python train.py --d_model=320 --norm_eps=1e-05 --qk_norm=false
Each number is 128 + 24 x the weight over the matrix's rms, rounded and kept within 0 to 255. Layers, rows and columns count from 0. Numbers have three digits each.

# layer 5 MLP down (transposed), 1280x320, rms 0.0179, rows 465-551, columns 160-239
121103132110124117115122110118148122129121150152125142140145133114111170134128136123123118137105100155152120154096142112118097102137115131085140130147124143126116174133109101114110147114135134157100126139103180155108144131121150090106161143
165104105121170088104122069105094146144093104140147143090118127114159178176185126145149120122075131145163131139100103105122140119142177139137133123117153141129161129195123129122144150109130102125146108140147147164129111104065114133136108147
122144155053146134138101150130124129183130117126146116132130139096140122099125108147124138182158149068177123141114087123167108130141114135084101194121112162082093115082109154091109116138127161138085161125112164142151119140121105142146149109
120101143119120125101132105147107100160094096110104123129102105140135091169155116104102139096119131152091089154129103089103109113103140119117143083125148121098139118160107118130114122106155131144158121137115145122139144136140128139199101152
104142133109158120139142148145160180106125149131126088146119087105177128135102105164157125146077113108094208104135114161141077103138120138131157114135111132132105098111140104117115158126106129190125134118138092164101101054137128141131103162
151110136117174161160109133140144140145140111182118163087109116158152114139124103112145087131097090132123122156119136093116170091145125154146138155148136083139097096159158146112124136148108144118136167106140115126148133086164133129129163113
151143129086163085132106142141118086166075065097154144135129124147139077127110123169146113147134162056128106111142097128157124136136153141120125127107110133139141130146148140136105148134154133115079121137184157158108146129150132182138115098
177149167127169120153129115143126117115139150103126112134128137114134160128131152126080160111132126115103084145082132111105127096144116158134098157168135173134131164172151102140131069096124141083084124125104059087112160140163153134128101156
153145145147122142140123113146172110141106145135129100136168141156136095090124116167098163175134094148109169138170139138116086098144129138148140128130181131142135120172124138105113158146111097142173169113092157153089141104112082122094129131
145140118130140150168132123121124160122099178127145152130131143186086113118119126129113140105156148121156133138135152155151128100106138171151141152161136113131117163124096096129132122107118178132144132142121101116122130116106124129144110148
133130112107135135089129114141144144142142160142160122164113135100110169113109123138122154109112127123118110144126113128117068142100159157108136130144135105167181112138143122148094121131125157136123156132131139101118126144108149163132145080
166125173128113117115145128144142127138160138140114129147115124113156140117098091108110129130122124113091131122105130164124131168158127123121131095115120130108126152143131103132110156114099123094109161123135150161111160136119162138105124131
172120123084134197144141128141124114132095123124116182110127106089155127129102115143135089097144159107131116118111132120142126140140129121090142138139143185157082110141134146140126104132116119106123083124148117109108121132121086128078137138
116112086107140121125160106137092106144158088107133092157138096155154119141087100160101128170131116133118133114122122125157149132075068159138161129125106094094107096202119124088156120129119149154173125101138139173107180155088140121088116152
123078094168071159119115168129111141168166148148125121189111160130193108118134146141136143121132106087124167153096167149113100117140135136084154119115153113133116145120110115113156107109120103145121159115171101130107115141092143086132134142
172141110097113134164124162091174113106153138148104094123146109153196149156125151087132116137156148095157110145126100125152137124145109111113115119126130143126107167107100169136129141123122125110152120120130127114131156146126179129097130130
099121189127122108136127121124191146170130179105138139115138135144155107138104103112136109067125093127160132119126122156132153087121148100126145151131137138124133088127163137090127098102134105088156126099150163135115132129122124130161127117
140162112118118181090121093127120087153117151123118129142158095109092115126108131144133114081113152088145093123072096126115139135137148160104081155107156130102118126120122072116141129186078084142116111110153146140136125128173152107161095136
111125118095167102134157137151125169178136155106123103133128147138072142123145070131100162182133125085132126142125096105132116100098139114136113135163099072148086136119097146180147138123131131137144165156126163144188117190107131091110142137
182094108111096128116122146129113111131111143126127074095114114170120115138131107150119107122160130108174107134152144115119140101156125154113121073141126133139102119138155108121138156150111109088052151127124141119160126162181089118128102201
141135154113112142128090062135161151142154139031099113097134161138151101108148115114129090116058119172123136150142163146109107145156160105152106130159133098136152090134105087118150144128140159167142119122147146110074132109107130117180134129
135134103130099133079110176151136107141165146127115144199126110141094092161130143146144127137077108111108170152128100129095124134140163082153107123141127121111115109098074176124137079149142090105118096134125137141096132152130175138177107108
138096160130123104115140101138109114120122136100126103129131132098094080099123122147142179116124127148146088116097146102130128141156119126167112157136127104114107102094142134123108110131101101159145122130127111140166154135134184107124103135
104124160133130151153118164139106121129099113113116129093163106155074127088129084162127160160105166114183149111077123145113148115111112165123096160127134105125147116162137113164167139129148135118150105140103138137135127121120125142131130119
155098099166126129118151101092097152111078113135104136125151105125085127144133177142100133176134150111084194132051149098125066132112128139132086146148120190146077160123149138158155217148134083114143113175099139164096073136172134062153081122
187106141123069159141084159078143133141165151133105109102149105118189183105129106104119129109149119097128141126153136108143142126153128142134134167107116127135161108134123142113109099113139129130105143125095133075178128147132123074147145126
100083129147089126138132153088130142136154116102122097134149133174134132113146141127090128157127140127129101126117126109162137157086156079131111168133086093126131103124112081148117124058176134134143138130123142120171090126090122135108173132
136097091162126102142133133084154150111072100095134131151145102116160159135151120118128163201119110169137158105121092115093097144148142086133105121107150122105128123109148123147106086174138126120139138132090129146125161159102132130111119121
096148113120149135114121122111137125120119139160135084140121149146148166101112131094105144121151109107162120161108119123099124122096140097115133128169130138105159131107128129137105160116157117144112155144153129162094140159123121135125116127
144113097147099141146102119159083132141136148073167154128103113111177123153098162128107098127160143148123132129149153135152136114099144094208092147103099108152118134120160146141105143139122145085124152144128095117146116069085137147122169104
153159114132131164161124131097105131113119125116165080137120134116124089125146138125107139145135126133171080156159107090101124150130131125174128159111127113140123118134148087094150139078158132117130154141112125135103098103158108087109159114
093169111134124155132107157168163122177134189127143150079088164122208144136123167118138090104123142123162142132195088150106095106120112113109150122133124133096145152162207121130144143099094125161176106122095124079153084131118156161099134129
117133141119101127137150132167155128140128102119115104124076155128067152134110108153125122101128124111154157131145144102148131115101082122127192179138176139148134113141139113136101120107149088156133118098096160099153132096096133126130103136
135096142143092132093129124146112063124146087085166162123113104091123101117135156146101089136125107146116122113133164152182119083159139146154132100162128130112146108145187079079139109133129151117137171132101147129122147158126148093111105099
154134146127159131155157149141091095104180124101142171146143126139160112169106119140140111147131092120120134121099143102121134101129125073101129139105094099142106116090121111141116108111135073143116190158152085112136113135084128140127118162
101174108147117135138150132161129134131167158135159109146111116112113119174175141155132138128109133150094127119162107088118129113090150075169082116128106108162092140124110124106154146089107155072168182125160173153170162142144135134099081158
123182079088122099069102142122071123138112132117138097097162088154157129127123143099166136117119132137127092142147128114150109138136089133067119166110160138128100145093160153097117090142151106108157171140139143123189138096127122113161120133
153113142104120094119148144142155119183051132146143142141109093167165119116131093093117115123111156100084127161133132139123173157110130112131102167145141153098172113094102183145188158117156106135133129155111147144104130167135137146141112089
118146121145122123113116103107142127104124133085167125136139137177130125126104113149148078136115162094180125140120083128096167101138067165176148136167139135172132124150207124126130099119110123115114135099130198099125149153144137135126135139
137140180160115122139171144160094112127134169103096120156097144103109125122134074135154118130105117102106117138131103102136125134147155123081128115131117186126098131109134144124161125141143131105126134094070120118133175119113108136131118123
136140102157128158107130105108151082162151110112136139125112145130118165105115107135165142147115091121145147157157146126138123146092130132091142130149175135112135129159132133085141142099098104114180131118142109144118120150111162116122097173
141098086110111136135113101148115085084133113130144166166145131089108110163120114147089149131156072125094067103156071130123149154108130137145149122124142135130172151119182123130153125138121196167153123111130151122141098188117141120088135111
119104141136071120136141098149147099140128145118110090150127134131135124101164144191097126107144137150116156110135133072155132085134084148156158144155119142172103115091148098130113116106144147116145126131115163134166084150134085122175104128
090066138110122130157120117143152132158084124119131157102101112149131128095116121139096151144098093143117135159136153127110127159129096169130149140076140088115125198171134093146090117090146098079132126109129169136120159141080154146107119108
082110124139053155110097095073141102126172111192165108129101144133073147166132158124115118142124110145073165107158131152129106148125103162148144091118096123083124121141171110082164141096102115118140154114120155122128154150112131101151125139
165163149108122116105134135133135131163120167143102130117113140151091102174137115154137127151139134133148095123199104136117107108185167138155170151117111129151090093119114147099133123132129198182153167139154160144106096142160118107129137149
156097133139171128128125115122161142156166130103118137140111120123129134108110198143122117137162148115160121096119111132090130164110087120132138140133111126102122121169150140102117163120114112081122168120152173126139100135144135135104140124
149114152158131135084146122116110079125140092110134149118147102116103125136084120128106151099103160129145171121144111120129125092139185075124141155095103131139135148078131126120164149110138138177118099098117101132150157126188144122093075190
172129118102112118144092125106129109113129121129116132126122113164089125112154094146162126156116134091115152094143135130153116165087140129120111132171147092121132178128098141139169116156142103161078154145096135121121113162070128083123108102
121136120106110113140145201124115108119140096107156141157116103138117139113119153177139082100133158138134077108107103125122176095158105134150169140126119118148107079144159095120120135122110072107076144151159125135103146099167116139074151127
130125114097110129133153185097162105096155106134133146095141092132099121158165061123183098082147144116116124127156097098147153108127102121151150121158151110131143131138122126149128158127101131149109100109108131129127083126102165146111110141
151165161181142125101115096127139083123145107133134166108122227130102133019156166129145108047175120095113182101160100089163120161078123173076124110119116077137104138122179140195112151107140094175177112084126140112169173091134135141146138196
133116156112117095117153124120151154120121137111144083131142128118103100143103145147159154181124154099157139097173092125143149134159085109099171152138128144125113151100095090134127151099154147144103099120154129137138110164155130108118098090
113110163103110106150163157149150088121165133139118124137124150090094100113089114118130113152148109113149115141140102140149110131099117120139152093147108147110084079170139154089119111132103141114088115152135116115098128117153090086144110153
156109182116113120181166085165111140102127149120134162115112119152119111107154143122127121143140119187115111158132169128104128117115127123152157122128149151111150125101132143139121154157145170094121116146160112149114144134141097073124161157
143137151130135136126113108132132111152160111113112134146159099140144099105150104134140122140123084154152160134084148105089086115139084109154116110149164121112121150103149130104137096092093156142090080144092073150102051114141163136114130178
128105103137150147121125128106163148170136089142114094151115058117159148103144159087138130133127157154120127153151134158170092146121113137147121132136135112174116113108145116098111122147106118159126102098158143171112115137107125155089120153
115149155170130120121091096122115140126119114174076140152137148127180123108126164145097121122110112120144130090141134149123100084147133117132117087129136139075093150143123142128089132110119097142157151138117138144111132120130126121139159138
158122141109123108127113121095112143136147140154113148160114143095125147148109183120160171164119130150140138133141144114133112168126126138124138092162108093143119162098140107131128195150137107144105108120061153126106104146096141166112124153
119133115131178093115148109153151149133132173119114149130087141122196129131105121120148115127146109142153129132134114117091155133118111153115153124122129157134182137131140152146093139143108177150126134113149118168144100145148164142133156142
121147105130113120162105116122131094118129167125157136111087103118114156132127111031139169104169125123141084094114119116142130103102114144104138149157137104135163174152127144137107139114179110137091153144118140127123115173119150118130135101
144113163173120128102124112131101101134158175136148118104177139142149112090096124113103130139137106122087098131140121163175109133169139085089094128104128152121089132114112101146061136143104121075125160130121102167130131081085115095127110159
182136168094112134084110130141157138159126111101135125118113107104101098132133122120099170116125099152100139162117107126116149141165123130092113117154116138131139142176156132165050136094109123128106101146129133114130136139170127106116132080
141094167092098139126183106132150086133072128150144099126122137155103114141113100118148146186172133115112150100113130112122110215115130129141071128141165117100158130143105154092131111124126129138153106162144160115153158153095104070092114150
117136070186111109148105107130163135158180155101104128148114150174139174100171104127143108140170107124132131062125128168087095110167125106131081106122112113110123123136133119098162186086076133162122101092167121143087089081157173079114116090
129111130135150180120116092132150109130144132146159158164095108144131118126136119075120146136111117166113085138139178163129148110119114134180141140142116132147136102124130108098076126151108131191134125126128158170149132151109132135089114151
118131124089126122134154116186140148126137141101116175153119128130165113107090125141133110150167112088094086121132114125113081156110132131153141110102122152152125140104139074158096161129142128099099176127092146091143142114130098121131112092
160165150140110156129168147155103161127106112129102142075120191082132156151124124080132175175169093130094111127127145058140139096085165159105103146142092134198164081154123141140132175133099154120123136126080138097129146094143118194133162115
137098146103126092109140122159101135138127150103082152125133148099100140094088105141113125179129163152168142125115194097099109131143102082154107137137137128116128178190123134188130122122128172127171152114135141112131125163087123117112162129
147122114113157126118142104163136097115120126154156109156174174102155086110150114146074085095136197163150183119160130147089121186136124158177153080098144157101104131145168168156148113092115147160145097104153116184158110106086131093111128137
158138164138142134140149126116138107127096119138172131119122127151162090147117098132112116130159170107137115128106063137165134119132083087147125128121130072132120135160124132091100157094148130125159116143113158116159110185105132143120148119
122125108119158141151083132138131116147079165157158128126118136104136114107152167105092126108112104115128122142156133163118095132114120158123147141134126157117148125141116088113133123138080100149166112145097111127130094118141157108109084152
075133098192148173097134149141121134115125100188104094125141092070129109113130063143124095089156152110209130140103159125161127117098113138162138159133095118172102148144108139112124199092145157095136109142094109114143120153131103105159083160
180117155121151127108131153114124121088090114114122139152102068167129109191131163106135093099098125123151165159122139128128100151102142121099118128093139121157119148125097113131137127134131128120145129136098111107124113160129099121179138104
118145106104142110139124129145147109102083140102125131093136139136095134100126125152124148124090159136113138133156104141136106153111187097083131109110157165121136144123118096159095129100095141117155121071110132122146110122090153148143108132
163138114089093140127088100171147155150207129111111190150151137172179136090107119119102127104077137093147104108140136137119154139144139130150045114137107103123110131135154146130122127110146119110110111179170116096098128174112113079154127179
124139141098128105148172141123120077081095136107124121134105121120171136132129132142132135116118149172071121109096090135118165123135155130123153125093136128137140135124129136134127124158120123121127156160124156126118157141084085110162158140
124103151136129134151126130128140123151116059088142135166124129110147065142179142120163121124127137069160137130121115136121119135133119161140118194122117136147127160134085105141109101110129078155136104104150140115118186170113124135133118135
170142136118146135150107171142085117131147113117125123161146107104121102110142152090105150105155113194082131109113141139169127100088133103087133138137125168117127095162108106104156155133098128136140130105131117133070072145140108109107158174
155167091113179126131124127133145116128156140156122138139124127112130128098120146122150165161107127134103093155134106102131121130147138123094087093112080155130135103128133075157150138146150162140112103121178137121170118105138134133096071112
111117109143148112168104133109171122159101158127133135104122193132110146105129145115121171123126100103115123077189137134133119123125129144147160160122123147106112122112138098145128120097164142136138119124121132136153166117136111136114166131
147133098117112137132144117126134129127143108109079107149150089126134144132127127109140141124094154163096131137142115112123101095095121148104153121100129145142088159150121101130122138113130162134130122144136119107081149111121124117125109097
092125079098104140137115175108134154125123153124151108127107143118087175126132109129150128111121154146123157160069104159168128149112112133092200128128136139101120127137103120120130165123152125132078137140095138133172113141162124120162101167
085111128106125119118147129121161108126164148162140120129107134097078089128154085122140105119160156159134131124157103131102104097118097136131140139120099092104145154101168153122134095071142117126124137129136129118100108121132149110101115117
108120133086113105164125108145135115165111141085103133120168145178145111152106121109112129145110130163158107120092101165122151109146118180128142083145110089097130124099132221155104120111141114102172134144112141125108162149163104138114145131
159134110135151125144127102123158130142112151119157132111108125120176085096132117120138155165104135126185081106143133130102134141146125096148147132125123132143155153131142123158139097103139107123117132155136108139124152144078145097121134153
193109139084105160150115131124087148139127103110108130140132111118133152170145121153122158171141157144124150073130134116148107151133121156149127138114109117117198145155138118097145106152134145103136116098117104124137090137099113153161118108
# layer 5 MLP up, 1280x320, rms 0.038, rows 466-551, columns 160-239
169120155068138143134130111126137152073109173100153123121085125111146159117137137119139089142128148122073114115140122147127142152104164113113127147126061139111107116140147118093150165103132195133151125175151119155177138151095141172126162151
134117125143143131139154139077140160147102111129201164161094093116148117113133151125159106113127095096131120129137141126147060089146171093161088135173141106123153083167080118151111165124112155154096148054162119110105081152098129084112119153
156147116134155127106183155104125129110122147120127142115142126153111144138139111122119101143133104107125120115115094145137114157098137125128128132138130116131139135119169115095120134126121129105099161164142159175123114125141113122075117127
131104169153172135167117168126156133168150132145139128109111122162106114108107119119113095155137121116103101129124146124126136139156139168123114151121146115114150164133098160117160131122139157093092082172118096122163141166133099150163096061
137140118108130122138148166129147130123113131107165153101113184114109066105133148169132097101141193150104132085137161139179174107086122085135099125134146132116153120133145142075134160139125135122109137126113125114108096111121145132112087133
111056136131126096122158106115134053137103201148138130131079159132119132122140152107105159102159122155145146128128163129117179121136157108161133079115080172063150117120164102177123127146127094128131109196163122155097093101119164122135161137
093128114094127160155171095116139126154155124125147157109084109100138128124134158126106092162128178111147151085185135141143162193113139113095157126168131126113141132152134142133077107103119120162176076118129114202134136146108169139137113091
136129130144128103106144150139144130150142142127114142127140151107083135140141141117118140092140105083146135149142130125131090101096151077134109189128139129115136136089111160124093157104131151159128162142101085134157114138113125108167135101
136097118082098097117123106111155140128155133127115141128131140126141142147125142110132150125172145106136133120144152113145139121133114105153153098118139120169132156163123136092147119137119166151146111138159087102128100101134088143110141122
099150156151153136126135114098111136108157114103087139153103102124091146118126136143136088140146146106144111124152161116096160143165113147124123122124136092130087108150134135125124147114133138105119128089169147140117086132111093145114146095
134084159120155130134140122143145146088149143131122153100158104105109156116119141128147139145115095113106124149088155154128158133102126111140151145155137112112125102116127108123139135140123131121156121151122122120124119092137135164126118145
076119148132100126096149155150146118116145142113107123152153096070111082128136102129119115174100110132113148108093106177111144106121099124114110166136154135104134132062121158094122107112124152143148155122091113109140145120086136148095118124
114118119133128093097110182161119129135156138136178154137129168148111148151150093120153058133161132088140106133123072097109094099116093102128125148175117109123102081198126117155175155109128097135114132141129133161108168152051127123139162105
131123152151141141135157121123103093169150063142126161126088133081138133108158126115111133100123113147087115113135115125128109131138115134120173081111108124143134128117091086139106132121135136148155117086109083149087163123127173155117149113
168102136118110138120126107144140119153151160128117113158108143155151131111109122141130143126128143119132133125115154168134130131131157147126151139147136128143147106162115162188139152102176136138130117117108163112132113103078112126076133141
082132166122129089148138079108133111091169117133134092087143082117150107138113165133118137128102159138124123084119110127106166124098108144153117117167116097130147113132108104134163083182101137152147170157134121125124132103162136146139110091
153144122138146148108131157123134146111128127138141132147123112135147158082113126125104113137137110085114168127136115074092161116135146141150115182148061088129118126127160115171144090119140124140115133144152111109132122099130090167141147142
130139151128102099138108103143086118085160132153130161158082136135120132182125076166117133153130161115105158102127125105105165129113138119127126095162128160136113119125196096132170145120181119133091179148083144091129107155096166099144158152
136120168073132111093120093127152128104158121111113136130163134135105108116139090089132116106120146157141106116140106108129124156133141109118148145099133093114143138134109117154134140149172170126171088119116107095099120168140095178133121192
139132083131108106122145126102169115110151124148143126147174148141158103142128155161144147137137113114110140100162143147154109164118164124104151100133174134152115101104164096126130174113163159195114139141129129127086123153131139119121115125
144151129151148127147170088132118126114173091106139138126123086165143129128123121124134160106126159114113128093154173085081113113093159090102139138105110130114068105101156167110147147124134132161113154060117081152118108149166141100107103090
128123119115114119097094130120148128100150160132116133080126077117114113164120129128126127150123107147148122135131123114140137116124082148140120132106128129158129134095126121127153148067126121129106114143076120174099124144143125180157128138
088128094153165076048127143123090131119117119127099189137128114150108119142115134081120100109138112135116106124128179121136098115115156129125084150133124141147135168127137138106113148171079095118116141097166159104153119141129111104126144126
129097117157180117138133080085102125114093136126081115152137175122132137143115154171164126108145163108101162151089109123107059104093124219161096172151235120107108107056164114158129169134102107144106060098078107135163154122111119183120135093
111115116106143154147121138149160172113125095127146131146108121146128151142120149165167121128103118088108146095115131147101137119106125136123123177124124114147139106120133134147179113121120090122140164146114149137157118107114173164121136117
114115139115148102119094160136107152183121151099135136147119095113127075130127137092091092125133114152141164122106119127107147126141103105144145132130092106117108145115129132130092100154111127110089121127137126122086163098167137105164108163
115094116141089110139100090130125098125165118115152151156125129076138160151115149110159150106126139105146113159093096147110130140112131147142143137162136112128086105125111163132162097155137114152120126160081062121115133104157142123135133128
128133106117147096129123125155148144113149101131168161152133119103166111118133100126115111141062149156102138118173147135160140110159155108145097124122143142146065143115117121088126100138128165137151135135126075114135146126123123125121129128
148173163099156135075121145107171113111110105104074124087144106113100132116146093138165116114112129127103204165092130091115106100174088109122124088161092134099148126155125127053121115144127145117126185117142160126140120154118131153125105104
113101114134141116116111142142116115133098151146145118108139144088136125157153129116122148140155168119131096110119150138128156136111095162126120142149098133107159117130131126115114138095125127066153116105120141079149129122132133101126145140
160119184133129110142142108118137144095140061143145108097141140150159151115144081117158140123134151102122118113100117124097124076089132154112137152127177128132115080131116100130115098144130138168121103119132130130121169133151131154098177101
112126098138094108137095149134090122116131124136130137121144141111092132142161136067153105139140135123112105103101137117102146140135132120182128115142133148129115142122164130124145128143137097100139094170135155133109103152108147113164127125
168119114119104137126133128107145121161166157114126128088128083108173115102109100101132129155153127139110148097137119109132124145125114092139147134132123110145141110107103171114068126148099072089125121109125126096154166102082136137150120063
162156082138094101108124171100119131170099136117120079065205156127090154115129131193098111106136136131130107147117116139114071159132159101112137136131124170136163123180126165124095145116117116161108106182107169142130163073127143140148114108
110156119176109115144156146142135097059111102147089113105125121118095150129111100127156125107088130104132177157140161120157110163157115101129153143122153151139136101086157109137118116136149132152130098119107117176105141077101122181143178119
137140147149146154129096156106140138105130153118141130117154095178126139135159099134112105142149124103121134142128114142150099132128095125120139135142137164116116126142153122120106148146103131136122124108124113142137142121141135140105140127
180154116134133158122144130135103168124208132160114088139139112183064152137102121127134113130111140163082143097099084116115086121144171166149115163145100106092104150111139158155123138142116152158127091088144130134165119131121179135141110086
135100159143154131149121149118134133143105149126093179073129113096111121127128127112100110104147133121085105101139139124172107167114145121144154082128097122114114129100093143142139126117090117131155128120147111152105157111147123149148149132
131151112127161132115105123131119108101133104093147114191143100111136141147115088129107141113124114133095135136115098140142123163147137128127155136145145135139132140119121185119121126135138127109131119139092115118134132127104117137107133129
125150115068090128071144129083152122129130124176149150149155142120133124149141128156146187145113109115127127156121113189128129098098150154113115125103126121119154148120155101162182133123120115143161150088113109136132131137109131116149139143
133115171119164116086119108093133098133153108107107087156154154121159153103130140174108130125082141156105129157123119090123120105171126086161113120175126125116112136116117094132177162121167119156115114088149096122063133118081138073073126160
118140109116116125117130105133164087161119136102105113117165147109102142151133138162086081138121114168112135128162110171112120154115137134193091102167134187136127114127172094134125132095179144154114141131121104164111118139126114080115142117
140132124118107150101141131159134080098170095100151141110131134111096121132125086137118138147078094155161170162165141161144201123119138124139174129095113135125132114141165144131124121108163131126136118103153151118131081113092131128158109164
171119063123165151126117127128144141100137131129107135125159113148164120090143134110141088114151106130128145086137121177106134140141138145147141192173167135121134148160110095124158159127146144109098128100149120134162117122102130119142113155
139147168138129125113078138087177126118158148162106124131142133131113152130127139113123170164082133144093124161137126123167127118137116115115116097126159109123149122099117152100131141113108110105116110148137127116119127133107110112141158166
100106094142150123129190163106119095119117112085141151109143124130114093117134089108128129120111155131144140105130105152161122131085143159105113079105126128095142123163104137095111097120127126122151097164140123147104118144138102099159175114
112125124155144107111141113151107124114146115105135151119128179140139127149113098157137123088124145133107160123141115121131153080126127155111105131122123101119129130138141100119125135077078146109106181130121106096162132153144116105161140145
149181141131111124077127124095134102052095117125181119065133105121129187157128147122165112123096139115141141144167106104112110059100138154138107109176107124151114108135063134163106146136168140134102163116141176132131088111134134141104114145
144131161122126102085146114131171110073124123148147147105109150114132169160091155090130073149097098102129075122126098137116161159135183101146129108161114128074129110137135133127112108175162125164118128118139147095124098128089112186105084093
132163153111113118144158146098133128141097165128172159141152132104156115138113092129128174142120107132124126120124120153159153153141120113106114139132125120116147134104091106130105106126134133158098117137144112131110135108135121144125135113
175159172130100147101124152133135096123086096013137135095127134145092138133082075133147178138182145084168107131125124179110145113076130123110086130173150160171139135091131118137120149130129127077156173147150120157097126078117155175163132110
123132122143124106125138143142183091112151092147122170139148132105109113118094160145153124126144091111092122067153132114142135128156126166173151123167081109134159107158120148123110112119153157152166109156098136127142083088102146095174141139
152155127152098178141157129105162151119122145099121133149131112114103145141128118130118114103154127146120146124141102076113115059163127143068104157166153100123117122127150137145127148170121120150147116140141123135160128113110192100082139176
101135159139113116122094152132106109144133118158130107151154127115123110124164125142102081120110143141106100159114129150089110127143132108130130107132114143182141160143127154127118131112204153123127129117143121134104096131095113137122122135
161138128101136128151120118125157094148121119122082113077118134143189158144107141197131147119127139092131071123108130150161103116072167125107146088101100124129143133143098097144130120145116171130139121132107132105147132144130101131121136109
136105106150106113166154118137085161106150124084175078105075131123113187119147181143125128148114137086107140139137105114092147071124146140167128137105101122090119134138142131130148098124107103096103122124169084136112138125170149115102172150
146144144130125101148139141106109130095099148150170125101074124110147150177135119132106104102128126096147130139149089130126154117147131126110122153168153133119163129105154099156142145085144104156128100146149132134129148132100148153137132116
145166160119157141120182136110155110143114108153171139137129138141103137123159101170114115112115142102127116136101122098125099137130105160111155185146113130142133148156103168164044109101093083108122124132165146124155127129163153141132110098
117112115165133068101131125152124141155142126163119108131141104121116108099094112095102142152118164123119149173118162108115116138119123113163106122156129111099134100139157127139125143176120110073140121102068109085133129089097152114134106137
192107120085178155133135136165159138103128114113109149096143136126117095116096102129148117115134139161158117130124117100104130113139122132116163144141176171118117127134096155151140145132097121132131107137163128163143099169118156102141098129
121112218069120153106106170120124143082113125140102102125115156127109130119103155075156086115136159117110078098138109107146117148141141161131108153147169115129121155090133093127127111121140134109150139127090077141181125143081102130133169134
158159133112097112145147112124198139161143110129132146122172166096134117139117093129172106097113082137127154157124113142119112081132147139168148139134139152173132122137134148130098142148116122118108161117143080132108118131109094115112154086
114123086080081138174147109170113082091131120112141143116145099124095128160157133089141122118110130147149126116117123128106112100158153129138107169110112164149097149083126132131156112140121137138161154112173149116116118074142109161117142152
168136113146200105137112078084124151162115116128142124121113120089118208121133138121146137123147151138176058108187145139118135165104116120160069141114144122138115141131191157123090120065182122129126096061150112143123141122137136157114181069
107135159147127127083177131084118123160148123140089149140123085151104149131124139118123154110112170138100152076135133127157134160109121092122159104152126164133156125137146152138105127113130124153135170133095130173151133109105117125115128148
124145137174167154150104112151124111143090145125150106173121120114118166114148113145177121135144114124118101139142141147111125098105134138127128119132162112136133136152110119130170153147065159147139080128174144128100138119169145132149112131
129119117135130133173145134132159167115139086138133112179115111130105116141156097171111142083169169143154138087130138112144101173143146168119145119103109194133169167125101131150147162135140095144138133085110131164111149038150137120110135146
176139147140128149140123127114128075112094113162124126122162123102182152115145126115114136121141130125111116127087119190104093141125091146100062103129115104111146154115161106165114181151124138124135158120110152070150137102134122116099134088
129139128161125104127146100129157172154157141101160172163169132099153136090102149100115163109074087180088134114144091120102113080098136123160129130157192111116127117140122140131084167135132118096147144101106141113143143107137141156172141112
098119090150123107156110134120090119102168145086107147140125178151107144125171159122168132152118086163178184157167134133131169134136141134115143096124096119144122129093162120124106107172117154146126142124150109119103114099114109129136114178
095129082114154143095142079115161137128156116140132148125150145138092099173126136158104141146147093142121118164141145122135136096161131166174129072075182085141099130124115102112122141149120158104116141122117135090155128145118143146147109143
132117151122145120088104147094115106126090153158104130089095143117111111103145128117119078106108175153134086160144174156112146101132095103112124142101105125121117144120139119141128155108165146123111118109065099099089145129083160113134165139
157110147104099142175153096112107194109088141113102154099127121148120151144101146100111123104116115165144135140121128160126099093113141090123032120149147135119105145147164144147092118114153087121103114143147097140110129149113129131127179129
120134133112145126109125103128160118126149121124146165135163134113118159092152134107165086145150058125129173167107144104121100143151169130134152109147128119121145098117108130117171121123135129141092121094106153116108134152115159139151120145
107114138086125122086166109100118136140093148094124144139102123124088148110093131151164117149141147181048153154120160166107127152102147116121153090140154158124147116102152068159134119115146115160142121115098121099139133125104137144080159092
110147103146143101162150138116104129137162155108107104119146147115126119152124105167137131111124119113103172111117086165101099136180137148120123163131093082099152126165139142087129132142115098174098125145155112140124098144150120169079141111
133145102073091118083099153125155119180155150128136147153147193140123139123148114140135168117130143158181157135102137108141121135120156107139073108128092132105149159103110102132144150151107109131110132175142139119156110084116129136101128141
121105143126158128103142130089115179131146118113129110141092110108124119133121127129163117130105111188171144161125089124126108076158113138146107137156145094114163133102120102095110121109149129118137151113119104095153160133087172165100135089
101108138131161108082137047121112154131163118101098084125191132139111163137150090100145117172134162154144124114153148149156132116145102101110107130094165108113124122137160139155119171136129168174130148115126117119118111099119152120101160110
115183128094130102127119134118149110125146096164127155149124112135124135100144101079123145113136158100135098138132097141121144096129122138109110147145143132159140134128134125116115111145122141130132130119101139119144123119143155144099103117
157116085161106164114182149097164142146122107109148109136168130129137116111113077154123145123181133123146173068135125133120156129164131100163108081149152087129134134135149121137110149139092104108133130107115131119113124102106151136159122131
115145108092133143160103123165113146159130126129138097153149130141148114145109120159108152130112093146134115103150095122106068129142061138129084138132109123111128171145133148143127131122112127127078115117127158148101079129130135128109159116
144163111135165125156133140150101129113132121172162115133140092134180145096103106105122138092116144146117119107103149132098138182141145103147137154145133129114099137103133146130113148120151128142140130127107090132108121122133058116143144112
128133165084106096140138164105129114113130090140113114106144121134122126156167135142126121118117154144127100126150115093156116125134154133140145141170149126126110165070142128111143129113101134123058092115110128135125136124093086108097076176
166120082163165078097119119124108162117143101130116113164101146112136108144148148167116140129120157133126142148096152141104126091162186107140116126123142100142117101191092138123120125136081117178082155118110141131110123115118147124097167186
152081129109143092172132144084120124144116118124110134162097077164140141113093136136140108178134128111095177156133141146152136147172108131109096113159202115086112168114142116130147139121143135116105114131122165103106148109092167110136145122